{
  "n_layer": 15,
  "d_model": 512,
  "n_head": 4,
  "n_kv_head": 4,
  "head_dim": 128,
  "d_mlp": 1344,
  "vocab_size": 8192,
  "activation": "geglu",
  "norm": "rmsnorm",
  "norm_place": "peri",
  "norm_eps": 1e-05,
  "positions": "rope",
  "rope_base": 10000.0,
  "rope_fraction": 1.0,
  "qk_norm": false,
  "attn_scale": 0.0884,
  "bias": "none",
  "tie_embeddings": true,
  "parallel_block": true,
  "extras": ["capped logits"],
  "init": "trunc",
  "init_std_qkv": 0.0246,
  "init_std_o": 0.0306,
  "init_std_up": 0.0353,
  "init_std_down": 0.0353,
  "optimizer": "adam_hyperball",
  "lr": 0.00651,
  "beta1": 0.9,
  "weight_decay": 0.0,
  "lr_head": 0.00678,
  "grad_clip": 1.0,
  "warmup_steps": 200,
  "schedule": "wsd",
  "decay_fraction": 1.0,
  "decay_shape": "cos",
  "final_lr_fraction": 0.05,
  "batch_tokens": 131072,
  "seq_len": 512,
  "doc_mask": true,
  "train_tokens": 745400000,
  "steps": 5687,
  "dataset": "wikipedia_en"
}
Each number is 200 + 30 x the weight over its row's rms, rounded and kept within 0 to 999. Layers, rows and columns count from 0. The size before them is the row's rms in percent of the matrix's.

# q: layer 11 attention query, 512x512, rms 0.0246, rows 0-52, columns 192-255
# k: layer 11 attention key, 512x512, rms 0.0246, rows 0-51, columns 192-255
q0,087,173,174,207,171,200,168,211,206,202,244,266,203,230,209,234,193,249,181,224,196,189,248,229,190,190,202,177,224,153,200,188,198,146,168,172,183,186,260,156,209,175,248,194,244,216,200,218,268,199,193,200,160,188,234,191,186,223,205,157,200,252,154,129,245
k0,100,193,247,266,202,232,230,220,156,206,135,215,244,191,191,242,179,227,260,168,124,190,235,209,214,220,218,198,143,174,170,166,197,225,125,213,186,159,232,202,142,191,182,150,203,226,171,256,204,204,250,170,186,157,211,225,194,177,224,215,258,191,202,224,271
q1,100,225,224,186,220,247,191,202,249,188,211,177,167,235,187,246,230,172,188,157,262,233,185,193,216,204,232,160,178,183,139,205,205,160,199,188,217,219,209,195,173,151,206,181,189,228,162,226,190,210,211,195,188,216,199,219,197,262,238,238,193,207,171,202,226
k1,103,218,129,121,199,170,220,210,236,199,190,143,193,244,190,187,208,224,196,237,198,222,194,195,230,164,185,223,200,243,200,254,231,219,239,172,205,204,243,228,228,182,245,192,154,192,257,191,188,182,189,164,203,177,213,218,204,151,196,192,219,177,189,187,197
q2,098,240,157,212,192,159,242,227,226,225,208,198,243,180,214,168,189,211,248,219,154,168,209,183,154,222,212,240,179,205,234,188,204,232,203,219,231,152,153,249,223,226,192,248,207,194,221,180,230,172,220,213,190,201,196,192,194,196,214,191,198,206,222,201,254
k2,094,164,243,235,209,220,191,176,151,228,234,266,197,172,203,187,167,187,217,163,190,178,182,199,175,211,152,160,207,153,153,165,138,222,160,162,199,198,202,169,208,216,147,200,245,226,163,212,164,223,181,229,164,193,160,237,160,200,201,265,186,206,218,188,210
q3,082,214,183,270,169,175,175,240,221,267,208,215,194,234,172,208,168,268,255,249,212,182,200,229,214,177,192,223,241,212,219,187,229,199,135,192,209,187,202,194,173,189,270,254,233,199,212,201,250,189,176,225,241,127,180,185,152,195,184,169,225,219,171,165,201
k3,101,204,220,238,176,222,190,208,179,220,177,198,218,150,210,270,192,240,243,157,124,205,202,266,233,258,221,179,188,135,141,196,163,233,202,192,207,179,200,206,141,207,160,162,189,243,168,240,203,215,271,203,187,145,201,247,210,231,170,253,244,192,189,246,255
q4,088,196,150,206,164,170,248,176,254,221,203,206,261,203,235,133,206,229,221,226,196,157,248,204,196,207,127,226,199,209,232,190,191,255,205,232,217,171,160,217,222,224,194,212,206,154,212,168,251,184,230,240,153,223,154,185,171,235,181,185,185,194,238,194,217
k4,096,215,259,254,179,223,205,213,144,187,170,246,205,180,256,201,174,205,208,184,179,189,232,227,217,258,198,202,179,143,189,142,165,230,161,212,204,171,224,189,163,176,207,211,208,191,166,236,165,266,217,198,194,224,213,210,179,243,130,240,215,233,209,218,268
q5,085,203,247,201,197,203,215,256,238,224,186,200,182,205,168,229,183,225,171,198,240,159,199,221,193,146,215,229,215,220,191,190,234,176,154,175,267,205,264,142,185,176,231,226,223,217,207,211,232,205,177,182,222,180,201,228,224,244,175,187,274,210,165,151,162
k5,085,173,193,168,187,183,191,211,223,237,148,226,165,233,209,254,229,206,235,170,196,214,193,240,208,238,187,188,161,183,214,201,191,189,206,245,199,178,208,203,164,212,250,132,192,187,171,231,217,182,227,200,230,190,241,174,242,198,202,233,209,170,216,209,218
q6,082,188,191,218,198,175,211,161,218,154,183,222,208,177,209,197,186,140,210,192,152,187,171,210,158,246,171,224,178,183,209,201,169,257,274,213,218,142,152,222,181,209,186,164,159,198,193,214,242,153,268,170,160,228,204,161,190,185,178,176,160,185,220,252,241
k6,083,191,229,207,207,203,186,225,155,205,184,216,172,206,235,189,223,199,210,206,174,225,206,207,146,215,158,209,199,164,153,131,199,170,184,159,197,177,167,200,177,214,197,210,269,255,172,217,211,191,173,233,145,198,193,171,224,172,175,246,194,263,216,200,175
q7,087,189,172,215,168,172,275,187,233,250,231,207,213,221,213,218,205,246,221,213,199,162,226,210,235,193,217,275,182,188,234,192,189,237,174,196,229,216,193,204,188,266,168,269,173,182,291,150,243,192,202,222,201,174,195,192,173,206,228,182,223,233,196,172,224
k7,092,212,196,209,182,211,209,210,184,198,155,227,231,146,223,232,212,178,214,130,151,194,197,212,182,252,194,210,182,128,203,148,158,208,223,232,144,201,185,201,166,177,171,149,189,253,140,198,155,240,246,229,170,214,205,239,195,229,196,243,215,189,181,223,272
q8,084,193,193,186,230,220,164,158,181,161,212,203,160,183,188,204,185,176,195,177,189,201,171,195,210,182,235,251,216,183,130,200,241,140,177,170,186,233,180,170,191,225,168,149,180,225,141,226,136,186,228,173,231,187,209,210,197,211,226,237,224,178,169,236,195
k8,094,207,194,175,207,162,218,192,227,202,205,148,155,253,185,184,217,215,195,249,277,249,202,168,217,185,201,188,175,273,246,208,254,147,263,206,216,206,203,212,216,176,228,226,210,178,258,199,210,173,165,189,225,223,241,120,165,197,213,189,160,225,225,174,178
q9,095,230,202,231,167,194,180,172,203,214,187,215,243,165,220,218,205,170,240,169,111,154,181,209,164,213,172,191,170,209,202,192,200,266,228,225,236,153,230,265,171,223,200,203,197,201,138,250,178,215,258,158,161,229,217,206,206,186,205,194,178,210,247,298,239
k9,095,224,201,224,180,187,227,169,159,198,262,221,223,146,184,181,243,203,191,163,199,202,185,192,206,219,167,154,175,221,154,182,167,174,165,191,200,198,222,165,209,188,183,271,231,231,237,208,185,219,198,223,172,171,130,195,183,230,175,250,160,205,195,223,193
q10,092,183,242,214,223,219,155,219,181,164,225,184,165,191,172,212,198,222,169,169,196,231,181,219,246,149,199,147,232,237,189,160,202,175,187,185,210,223,227,155,215,177,238,180,188,253,189,254,179,198,227,200,201,185,163,217,218,197,148,222,213,204,189,160,128
k10,089,194,193,175,241,172,193,212,232,196,221,147,179,236,187,151,218,212,148,201,238,174,224,135,235,167,229,178,228,261,217,261,259,154,198,171,261,208,219,174,242,186,221,216,168,171,198,206,222,148,140,198,216,179,213,152,220,174,196,163,199,205,243,207,175
q11,077,141,193,196,221,238,124,167,178,153,154,222,206,148,228,223,188,136,194,172,169,188,168,178,189,246,182,186,205,169,205,200,222,195,238,180,208,220,215,174,227,215,231,121,136,222,182,225,169,179,231,149,113,236,210,198,200,177,179,254,156,206,237,242,227
k11,088,198,225,208,215,201,252,140,177,179,175,243,186,237,269,138,218,193,180,244,181,203,179,182,180,153,169,204,203,241,189,203,215,174,145,238,174,228,208,202,195,221,202,215,264,195,257,186,193,189,158,211,186,236,176,190,210,194,202,170,187,212,211,189,163
q12,095,233,165,226,167,185,244,204,228,233,174,191,215,214,253,186,239,216,203,207,214,204,236,224,166,228,172,224,197,189,169,196,187,199,193,232,240,161,192,267,164,165,215,198,260,180,165,227,211,183,232,222,211,239,191,191,212,165,181,252,162,232,201,243,144
k12,100,168,163,254,150,184,239,247,205,179,257,174,171,208,174,259,213,232,188,151,168,164,247,185,217,262,221,178,192,170,181,133,196,180,214,182,164,188,226,172,200,217,217,259,203,253,198,203,185,216,235,206,222,162,168,204,157,219,174,213,192,217,172,226,239
q13,102,210,237,228,250,200,191,199,180,239,218,128,200,232,218,171,195,165,199,181,238,184,170,192,176,184,193,185,152,185,197,137,160,184,245,182,196,189,194,208,142,166,225,235,207,202,159,213,181,220,190,182,207,213,177,235,149,161,165,233,183,154,188,172,142
k13,105,159,174,157,184,137,156,197,185,201,200,184,189,159,214,186,235,189,175,180,183,206,174,213,227,207,191,195,220,217,213,265,197,154,195,227,209,205,195,175,243,245,244,212,207,239,209,179,215,147,193,207,217,219,230,171,256,233,216,201,195,221,221,152,148
q14,089,230,201,223,207,223,238,196,212,235,246,199,169,231,166,209,203,239,158,229,221,234,260,248,209,162,206,214,216,213,200,221,197,254,196,190,232,235,134,206,209,257,180,204,261,193,223,196,186,198,169,175,256,202,154,189,201,170,194,142,186,163,188,211,181
k14,103,192,261,268,177,216,193,201,234,219,161,222,227,190,214,202,190,201,194,182,151,186,268,137,215,224,241,213,220,197,230,172,251,216,248,168,227,225,206,180,177,179,216,175,136,158,190,206,191,204,253,174,159,151,211,191,180,172,210,193,217,202,203,204,242
q15,090,241,223,220,219,228,189,222,196,223,231,152,194,234,259,191,207,264,155,179,268,205,191,157,247,198,205,189,206,207,164,161,206,158,179,164,209,219,251,191,147,150,191,158,193,178,194,195,215,227,240,217,201,225,193,212,220,188,201,224,238,198,147,195,176
k15,083,189,200,179,222,192,176,154,234,221,214,217,151,230,201,174,203,189,185,173,233,192,196,215,211,151,233,129,244,251,180,223,230,139,169,208,221,215,228,170,242,211,216,172,198,169,196,195,201,177,146,153,206,158,197,176,235,182,195,191,213,192,213,220,149
q16,098,179,225,129,229,170,188,263,181,246,196,172,198,191,221,257,219,196,160,179,203,218,183,215,210,159,233,248,190,227,189,211,231,177,220,150,210,243,215,204,225,237,234,225,162,212,247,171,181,240,184,229,149,211,244,179,191,181,196,204,238,201,169,167,211
k16,098,192,169,195,234,175,190,128,204,229,186,224,171,182,177,208,196,182,236,215,203,211,196,215,207,192,157,179,188,218,251,225,228,175,236,169,217,238,179,205,197,182,212,201,167,207,198,159,201,194,168,170,197,175,166,155,239,173,218,178,175,140,220,175,224
q17,092,185,195,202,179,184,186,200,198,152,201,257,198,172,139,235,237,240,204,190,169,249,211,142,192,202,196,208,233,205,224,228,190,189,175,205,178,234,176,211,255,205,221,198,186,193,196,156,198,190,211,280,196,215,245,162,253,243,242,254,183,222,195,201,248
k17,104,244,265,275,207,232,202,159,182,154,251,184,202,247,190,148,210,198,228,220,169,255,184,210,240,175,200,183,158,234,203,208,191,193,173,218,181,185,185,212,201,197,206,230,171,198,225,212,221,223,192,160,221,201,222,194,162,197,189,232,225,219,155,223,204
q18,085,176,189,172,191,237,176,162,179,185,146,250,183,167,232,222,205,150,181,220,164,160,194,194,198,203,200,165,177,191,149,179,239,202,220,184,249,161,167,209,197,161,220,188,193,194,171,199,217,196,235,197,134,201,200,214,181,201,140,247,206,203,191,195,220
k18,096,180,127,202,171,185,206,196,141,181,130,212,222,194,197,215,184,167,210,166,175,189,155,195,152,260,141,237,148,132,213,216,188,243,246,232,190,177,218,206,166,204,148,197,263,240,166,149,185,222,167,234,149,234,217,195,227,240,154,175,164,163,196,176,176
q19,091,204,204,180,149,187,224,156,189,153,180,211,226,187,192,209,164,219,220,197,191,173,198,170,196,202,176,195,172,175,225,239,195,234,193,213,204,216,240,171,190,253,188,214,177,180,241,206,218,148,187,212,190,238,204,183,157,216,234,134,178,184,223,224,237
k19,089,252,199,194,181,199,215,248,172,214,224,251,201,184,232,188,188,169,225,186,204,208,191,221,184,221,195,235,201,160,200,147,158,236,211,262,182,202,210,142,188,201,174,218,183,189,184,238,127,244,208,176,215,234,149,230,196,168,210,229,173,244,178,226,230
q20,097,202,222,214,207,259,193,238,178,245,209,201,210,209,180,186,178,173,234,169,175,182,204,225,147,187,230,201,217,165,252,195,191,261,287,224,205,169,167,212,197,229,205,285,209,233,184,197,231,221,167,183,248,231,191,176,208,221,193,186,188,182,214,236,176
k20,088,188,189,156,162,206,200,250,202,236,192,222,211,105,193,261,167,156,212,174,184,194,162,202,198,239,189,228,176,175,200,222,237,224,226,180,176,191,226,189,216,213,183,255,234,243,161,191,172,206,229,195,194,177,243,203,195,223,148,171,240,189,188,215,250
q21,097,192,201,223,207,252,152,207,212,181,186,218,191,217,150,171,214,212,183,159,224,261,205,245,230,153,229,159,235,241,163,192,181,172,214,195,186,257,206,221,252,211,229,209,205,240,233,194,253,250,174,192,181,158,145,225,241,212,228,173,238,204,203,149,199
k21,110,187,222,215,220,239,158,137,207,226,152,213,197,236,229,190,206,222,156,233,198,216,253,108,195,201,183,184,198,212,257,217,228,207,238,206,220,181,163,246,207,178,208,157,182,156,189,191,198,195,170,182,205,214,203,179,199,162,204,187,199,198,215,200,180
q22,088,204,210,218,220,200,161,263,241,179,186,188,198,170,131,214,248,213,177,176,217,233,196,176,213,195,201,185,196,231,154,200,179,171,198,237,167,193,173,158,201,177,217,171,210,153,155,204,203,234,211,225,185,156,164,161,249,209,194,256,192,201,193,174,172
k22,082,137,208,206,162,143,176,178,155,213,169,177,153,203,230,189,187,218,180,181,208,262,174,152,188,199,234,206,151,237,227,206,274,193,193,247,234,199,160,211,155,216,212,212,218,184,197,213,250,168,188,247,150,221,252,149,188,134,191,180,199,193,215,153,166
q23,079,185,190,216,199,230,155,172,173,231,195,218,219,219,227,199,173,163,199,162,204,159,186,211,171,238,204,160,191,187,206,203,248,194,212,214,233,143,177,239,178,165,183,190,202,183,173,197,205,178,222,195,171,161,202,198,157,189,192,214,212,243,230,191,255
k23,088,192,189,187,207,241,223,227,185,196,213,248,254,189,181,194,199,180,230,202,204,145,185,186,175,236,145,228,167,146,150,171,174,233,207,172,195,221,186,227,200,214,141,232,247,251,175,219,167,199,225,226,110,193,184,208,199,215,166,241,184,190,189,186,185
q24,100,234,193,197,168,150,206,215,193,173,214,217,226,172,180,231,220,185,153,210,182,224,238,247,203,193,216,207,234,196,221,190,223,243,166,219,186,199,177,160,201,262,162,243,221,220,211,190,179,200,168,221,209,210,232,215,247,209,232,172,202,250,177,222,199
k24,115,203,257,247,172,233,149,220,213,209,211,177,182,236,217,218,135,236,239,178,199,170,236,188,234,202,229,188,221,174,205,176,180,222,208,176,170,175,233,178,207,156,205,213,162,209,157,172,188,172,250,193,253,181,212,214,157,195,226,170,217,167,212,223,254
q25,096,199,173,186,193,247,209,200,224,211,224,139,200,231,189,180,205,215,176,216,241,213,241,199,179,196,167,189,183,206,168,181,160,240,175,196,224,180,201,207,197,197,248,203,220,168,203,235,171,210,184,196,222,213,147,239,166,226,160,209,209,163,168,209,162
k25,083,200,209,153,184,123,230,200,231,189,194,176,200,176,210,191,252,203,153,206,185,198,187,191,198,156,219,192,197,221,195,257,235,152,230,188,222,187,225,191,216,245,216,218,218,260,217,203,216,192,157,211,215,202,225,166,203,162,177,191,226,199,228,201,161
q26,103,161,226,213,194,242,188,186,191,167,199,206,202,215,171,244,176,197,196,204,230,218,219,192,182,217,184,129,216,196,174,213,215,189,223,117,195,221,191,179,181,177,203,173,188,219,216,176,201,165,183,178,202,202,206,229,182,200,193,152,206,128,198,191,161
k26,103,238,170,173,214,228,239,163,197,202,204,145,202,210,239,154,153,205,193,268,163,225,209,253,208,176,186,203,219,239,226,171,175,220,183,207,166,188,173,205,174,227,217,212,214,183,225,191,195,233,218,199,154,199,218,174,205,200,193,247,222,190,204,203,165
q27,093,174,261,195,264,203,203,167,213,197,165,168,201,174,142,222,154,221,217,187,213,236,226,172,264,216,200,180,155,184,234,175,170,175,158,201,168,273,205,136,199,179,139,167,221,228,216,222,199,197,191,177,238,212,180,225,178,198,250,187,227,183,199,221,212
k27,099,198,176,187,226,212,166,171,226,207,178,154,170,256,214,177,225,240,183,273,230,251,216,213,167,148,251,199,233,274,214,219,226,171,212,220,204,222,138,183,259,188,210,133,181,164,220,187,213,165,190,174,208,218,209,189,242,195,248,183,197,193,196,183,149
q28,097,215,218,228,247,215,229,210,165,254,184,161,173,197,119,221,187,218,214,186,216,196,197,226,240,159,219,227,148,174,218,239,216,178,219,202,193,237,209,192,196,250,218,255,179,152,213,152,143,239,174,199,262,217,173,200,214,207,229,138,196,188,186,229,209
k28,103,170,232,202,185,213,172,161,233,244,221,220,177,180,207,215,245,243,196,194,178,208,218,164,245,165,213,138,253,236,241,224,271,153,223,172,206,204,187,236,237,199,204,194,145,175,231,209,222,183,221,190,219,174,229,164,207,219,216,180,228,185,240,211,205
q29,102,229,199,219,153,132,222,183,194,213,208,223,211,170,168,218,256,251,224,180,167,159,170,175,191,200,233,216,186,212,159,214,227,184,155,179,163,184,178,240,247,148,229,168,191,232,195,187,182,195,255,211,182,173,258,168,227,244,228,237,232,190,189,169,236
k29,105,201,238,219,155,236,193,208,225,195,236,191,187,227,166,217,203,230,231,164,209,261,215,237,236,165,237,165,208,200,180,197,182,229,198,218,178,182,221,171,226,204,179,214,174,202,259,221,210,200,195,170,260,231,222,215,188,197,204,221,248,180,140,222,238
q30,106,176,178,171,212,202,193,231,192,192,153,191,191,158,215,187,226,164,205,183,190,204,177,196,184,175,167,200,234,168,220,263,212,173,204,206,208,203,133,233,144,221,210,232,188,179,233,149,193,141,193,225,178,248,171,182,201,180,217,214,188,179,192,192,245
k30,102,227,213,195,218,208,225,220,127,223,226,207,263,131,190,177,179,208,192,216,164,215,209,228,244,260,244,244,236,147,200,188,126,219,201,196,159,214,230,168,219,178,157,209,153,223,254,241,187,251,234,165,238,189,209,180,189,207,234,183,218,228,204,215,231
q31,090,211,233,234,205,230,208,213,199,209,225,203,188,182,160,161,245,211,224,241,182,233,223,229,228,164,205,213,249,194,255,208,181,215,173,182,196,236,204,214,218,246,207,234,219,214,263,190,209,220,173,207,236,234,179,221,204,200,226,171,167,207,171,208,186
k31,099,226,238,237,179,241,172,144,183,235,188,197,204,162,194,219,150,229,168,163,217,193,179,151,192,147,264,114,219,223,202,211,228,208,202,185,221,206,228,202,206,200,223,205,141,169,208,182,231,209,200,255,258,194,199,216,212,153,182,173,217,186,241,223,224
q32,093,175,128,189,125,224,221,161,219,206,258,178,198,240,266,210,240,177,239,212,251,234,241,192,182,189,192,208,259,203,160,176,229,200,194,212,160,175,191,245,213,208,207,201,176,199,133,208,214,190,216,162,173,180,155,196,197,217,213,212,231,223,145,188,201
k32,080,240,170,178,218,180,183,231,239,169,200,199,211,219,220,206,210,224,141,171,216,177,193,218,203,169,241,260,212,266,133,255,198,186,223,188,186,221,255,180,201,156,201,149,164,201,225,161,241,198,149,201,220,212,161,221,231,196,192,158,180,154,244,213,252
q33,101,160,177,160,215,200,206,211,229,218,231,164,203,240,195,196,201,186,225,211,238,153,221,212,161,229,198,268,182,182,192,231,190,181,238,150,222,140,179,215,175,187,229,200,202,139,163,232,178,168,205,203,182,234,217,171,200,214,168,266,249,159,205,157,142
k33,113,167,134,180,197,141,244,232,175,179,215,218,193,188,194,225,211,160,196,192,194,187,144,194,207,215,160,182,177,216,213,247,214,173,175,211,204,205,219,194,179,221,240,261,260,214,219,141,180,192,185,229,139,192,232,204,158,212,185,216,193,193,209,155,177
q34,102,236,189,195,146,222,184,186,162,189,218,245,200,200,229,207,207,181,192,204,180,192,218,195,196,215,195,192,216,197,167,183,204,235,208,191,194,159,227,201,178,182,187,181,193,177,182,159,209,208,214,185,157,154,207,278,156,204,172,206,198,191,236,218,205
k34,104,243,206,170,186,214,210,192,212,170,216,225,236,184,172,197,195,181,217,205,218,136,208,240,194,230,195,230,261,187,162,191,153,223,177,182,207,221,211,174,207,168,100,153,205,202,207,191,164,199,246,245,192,167,169,226,281,243,199,188,206,181,256,201,169
q35,092,244,227,221,242,217,191,213,187,202,212,145,189,170,203,197,170,242,201,202,207,196,176,181,212,196,173,185,211,160,214,196,161,187,165,187,204,200,217,193,175,212,209,236,208,219,174,159,183,127,181,201,268,207,228,174,209,199,201,168,109,222,174,239,207
k35,096,188,199,217,179,164,222,174,216,262,184,203,170,190,229,167,195,216,204,209,218,255,201,163,219,150,244,217,256,253,172,178,198,186,228,195,182,189,213,199,245,190,198,172,195,232,251,147,198,186,191,155,254,240,235,234,169,213,296,170,197,166,211,206,231
q36,096,228,221,214,220,177,180,224,174,203,142,175,188,186,186,204,183,166,188,226,149,255,208,244,215,206,192,188,188,230,261,213,188,232,237,199,230,235,224,169,195,250,207,232,220,217,201,222,215,215,146,203,181,248,177,186,225,202,219,214,133,214,172,260,205
k36,114,280,248,236,193,198,175,207,196,242,177,215,168,164,215,216,186,186,192,153,194,195,234,194,221,148,233,139,223,214,230,188,206,218,201,229,243,211,179,176,226,192,183,202,146,184,199,224,228,222,202,145,254,199,191,172,196,153,173,178,169,193,203,182,208
q37,095,187,182,186,203,173,238,189,245,178,195,184,203,187,217,212,206,169,166,240,202,217,213,252,199,199,188,209,167,182,201,226,183,226,226,182,218,221,234,216,221,173,233,231,160,235,198,238,203,199,205,181,250,208,209,168,186,198,211,183,228,181,175,183,169
k37,081,227,257,212,227,197,205,232,251,202,207,204,174,187,199,194,205,246,149,188,205,207,158,216,190,169,273,229,218,236,229,228,228,190,189,246,230,224,239,201,209,200,238,217,130,181,219,214,224,249,181,146,232,168,172,196,188,142,205,216,275,216,193,220,206
q38,100,182,192,219,176,163,209,235,210,171,205,198,243,175,185,222,236,216,201,248,198,176,261,195,176,174,180,213,229,216,222,230,216,213,195,235,217,187,261,176,230,157,253,209,216,208,174,205,184,223,227,202,163,211,215,208,214,163,214,264,162,256,239,165,236
k38,108,203,225,219,196,213,205,209,190,162,194,245,197,190,164,184,98,150,205,137,214,167,190,190,154,200,200,268,161,153,157,192,230,183,209,167,222,189,200,233,178,227,164,251,174,183,192,200,201,220,171,220,165,173,184,205,148,201,150,229,164,222,185,168,215
q39,105,164,197,145,211,175,167,209,255,199,271,185,190,231,263,231,179,154,183,210,207,156,176,195,83,203,215,261,212,206,202,218,194,205,207,237,308,190,207,201,191,201,181,218,230,195,186,189,200,227,165,200,239,240,167,200,215,191,127,230,199,192,230,219,205
k39,104,205,170,231,218,172,251,174,200,159,159,193,221,192,239,206,237,137,193,175,182,195,158,194,214,203,105,196,165,180,202,191,247,209,186,190,195,190,169,207,180,215,220,178,208,217,140,179,182,209,170,250,112,196,195,184,156,247,138,237,201,238,228,146,155
q40,102,182,169,193,202,263,177,181,197,231,216,201,227,197,217,230,197,238,168,208,177,191,187,245,184,152,216,223,200,208,178,185,226,239,218,212,206,153,213,237,234,207,179,201,165,237,194,236,241,233,239,182,171,180,196,190,192,216,205,213,205,176,244,177,212
k40,116,189,196,188,215,225,216,195,186,164,184,217,207,178,200,191,193,127,195,166,197,161,175,153,186,251,118,217,136,172,182,219,210,201,193,208,182,191,205,267,148,169,159,179,248,175,211,156,229,195,228,189,145,207,208,197,219,206,196,178,155,194,223,185,212
q41,097,150,190,216,170,208,158,228,203,217,193,261,211,189,244,205,212,158,205,193,207,176,209,199,155,204,217,188,223,243,213,223,175,191,243,140,230,199,172,177,210,258,244,209,225,197,177,189,252,182,177,224,112,158,235,200,207,173,209,249,236,226,238,171,168
k41,084,237,218,251,234,182,154,198,141,199,182,128,268,176,130,178,128,182,195,155,216,222,225,228,184,187,187,245,183,181,190,115,210,224,191,146,183,216,135,192,176,208,209,233,208,208,208,213,171,187,220,167,170,188,203,173,154,227,214,224,172,214,232,139,220
q42,103,180,164,183,187,203,141,179,199,222,203,172,226,194,212,192,213,235,174,223,188,192,209,222,155,168,197,197,225,203,200,156,212,215,189,207,197,182,169,223,238,254,202,178,173,198,192,182,205,183,210,190,167,162,188,219,245,154,194,249,194,170,181,159,170
k42,100,193,214,213,216,183,193,164,213,199,178,228,194,200,226,187,210,152,207,150,147,209,193,179,219,202,116,224,200,192,158,212,223,180,261,197,177,227,188,272,178,199,118,199,150,162,152,193,197,150,223,235,186,200,167,210,171,208,168,163,199,244,285,206,200
q43,110,198,185,186,205,208,186,222,173,188,273,205,205,179,165,166,196,226,149,208,173,200,169,248,245,172,227,196,207,190,213,202,203,200,194,107,279,224,186,191,176,275,230,222,226,222,238,184,218,177,224,169,263,177,205,233,229,190,164,182,248,185,144,220,169
k43,118,224,181,235,159,220,208,148,202,200,173,176,152,171,235,164,192,213,227,231,207,254,162,183,151,208,198,143,181,292,192,210,182,174,199,220,190,216,250,189,207,220,245,217,166,207,256,182,248,234,220,182,221,180,216,234,146,156,257,149,172,173,211,238,252
q44,103,168,181,213,159,212,189,147,186,179,221,198,222,147,187,191,211,195,186,217,237,209,232,220,210,179,198,181,283,172,173,189,241,149,183,228,166,201,222,161,192,160,239,230,183,220,216,189,191,203,234,218,232,148,211,162,203,212,250,217,223,218,199,224,192
k44,079,214,216,159,196,241,200,209,240,161,216,198,161,223,216,167,180,195,172,264,215,198,180,169,148,186,254,207,201,282,144,229,187,210,203,216,242,137,270,198,181,186,189,198,171,208,205,181,239,193,141,188,214,194,165,207,193,203,198,175,212,220,206,183,228
q45,090,191,207,143,196,222,249,218,286,213,242,177,185,223,219,201,194,213,203,245,284,167,214,150,136,173,200,251,212,209,163,213,233,198,200,170,237,165,212,182,200,137,203,201,200,181,154,196,194,202,209,182,210,209,195,165,205,222,193,212,255,180,193,177,204
k45,114,177,168,199,236,140,203,216,206,168,216,173,216,242,178,214,249,148,217,190,194,183,143,199,208,207,152,203,165,163,232,212,222,157,172,187,199,180,147,176,200,205,216,235,208,196,174,167,164,151,128,229,138,190,218,207,195,254,156,221,175,235,187,159,157
q46,093,155,220,188,204,227,163,252,204,170,174,204,180,277,201,172,185,207,192,171,211,178,187,179,164,193,205,268,211,256,248,212,229,241,210,255,213,221,225,189,204,203,262,218,170,224,253,244,221,216,185,155,259,176,243,192,261,195,180,185,250,218,215,153,229
k46,106,199,184,189,209,153,268,141,178,149,173,167,197,265,175,184,199,192,227,256,209,177,273,199,225,195,146,189,197,162,235,196,229,184,216,186,172,166,125,210,198,231,205,217,250,184,133,181,190,193,222,185,151,155,262,193,172,204,169,250,235,222,167,211,171
q47,111,181,174,138,166,170,157,146,214,215,194,262,209,184,220,229,140,206,174,226,172,178,189,180,144,213,204,191,227,198,164,164,244,200,228,164,211,209,178,215,235,215,169,119,152,212,229,176,229,216,239,200,160,182,269,216,234,178,211,212,262,192,219,195,225
k47,108,220,149,215,163,199,186,216,204,174,198,197,202,217,212,134,256,175,237,201,214,236,168,210,211,221,164,241,211,254,142,208,153,157,233,202,175,189,187,238,184,176,167,171,204,207,182,150,186,207,262,195,197,151,192,199,191,207,232,166,159,192,212,209,243
q48,094,240,257,243,221,221,242,199,216,225,155,200,190,203,186,192,161,206,174,232,195,238,232,232,255,197,203,177,167,178,191,193,188,204,199,200,168,237,201,191,163,204,199,170,189,210,195,259,132,176,150,174,240,215,191,192,211,175,219,174,157,190,154,241,208
k48,077,213,229,226,180,206,202,209,211,210,191,218,135,204,212,239,158,235,182,230,213,241,245,202,187,164,278,203,224,281,154,197,218,191,175,203,215,224,230,144,194,199,222,182,126,181,195,188,224,246,232,151,243,146,210,160,201,153,193,214,260,189,199,190,203
q49,101,173,206,198,219,219,245,242,191,202,215,249,224,198,165,236,178,226,197,160,188,165,204,174,230,189,198,241,234,221,211,236,210,217,197,204,215,192,176,229,218,187,184,185,155,194,196,233,229,215,272,214,249,215,210,196,223,203,210,198,229,173,242,201,229
k49,121,177,216,248,148,224,178,173,167,177,200,200,205,159,187,206,211,213,197,192,153,138,249,185,197,243,142,200,208,119,175,201,181,219,195,186,166,167,167,224,200,180,173,230,258,240,247,225,194,181,250,211,151,210,171,235,162,264,174,232,185,232,194,225,218
q50,099,215,207,161,215,222,207,208,208,206,190,234,217,198,214,210,161,220,202,208,228,167,197,179,215,210,241,228,221,235,208,169,183,190,188,244,218,172,149,211,223,193,158,198,203,234,219,198,179,253,234,203,191,161,166,196,245,196,203,197,235,169,212,172,220
k50,089,192,182,204,192,184,145,154,234,190,180,179,192,193,208,224,232,218,213,193,188,153,199,180,191,200,130,178,195,142,184,228,270,235,264,185,212,161,165,231,214,143,162,215,228,208,194,189,185,137,210,195,190,187,185,193,189,283,121,184,163,219,240,203,222
q51,110,218,163,224,192,203,203,207,214,145,225,175,191,229,182,189,198,184,168,183,163,183,132,178,190,153,217,181,208,169,204,240,208,230,229,149,245,191,239,137,191,301,231,216,212,155,157,142,216,180,121,223,182,174,187,193,193,177,141,205,226,191,160,196,181
k51,121,212,216,216,169,217,241,213,182,235,215,219,227,157,227,159,146,244,182,176,200,228,184,238,210,177,224,199,228,223,143,213,153,184,169,232,198,228,209,196,234,227,226,168,183,201,277,209,228,234,249,254,227,207,225,163,183,164,244,183,184,182,183,262,234
q52,109,134,203,174,195,189,184,161,241,215,171,208,143,210,280,190,155,152,235,232,251,181,219,146,153,181,220,228,212,209,160,186,231,156,202,176,227,213,212,212,211,147,166,246,173,209,217,194,223,222,204,159,209,144,217,193,169,156,201,191,286,186,219,161,239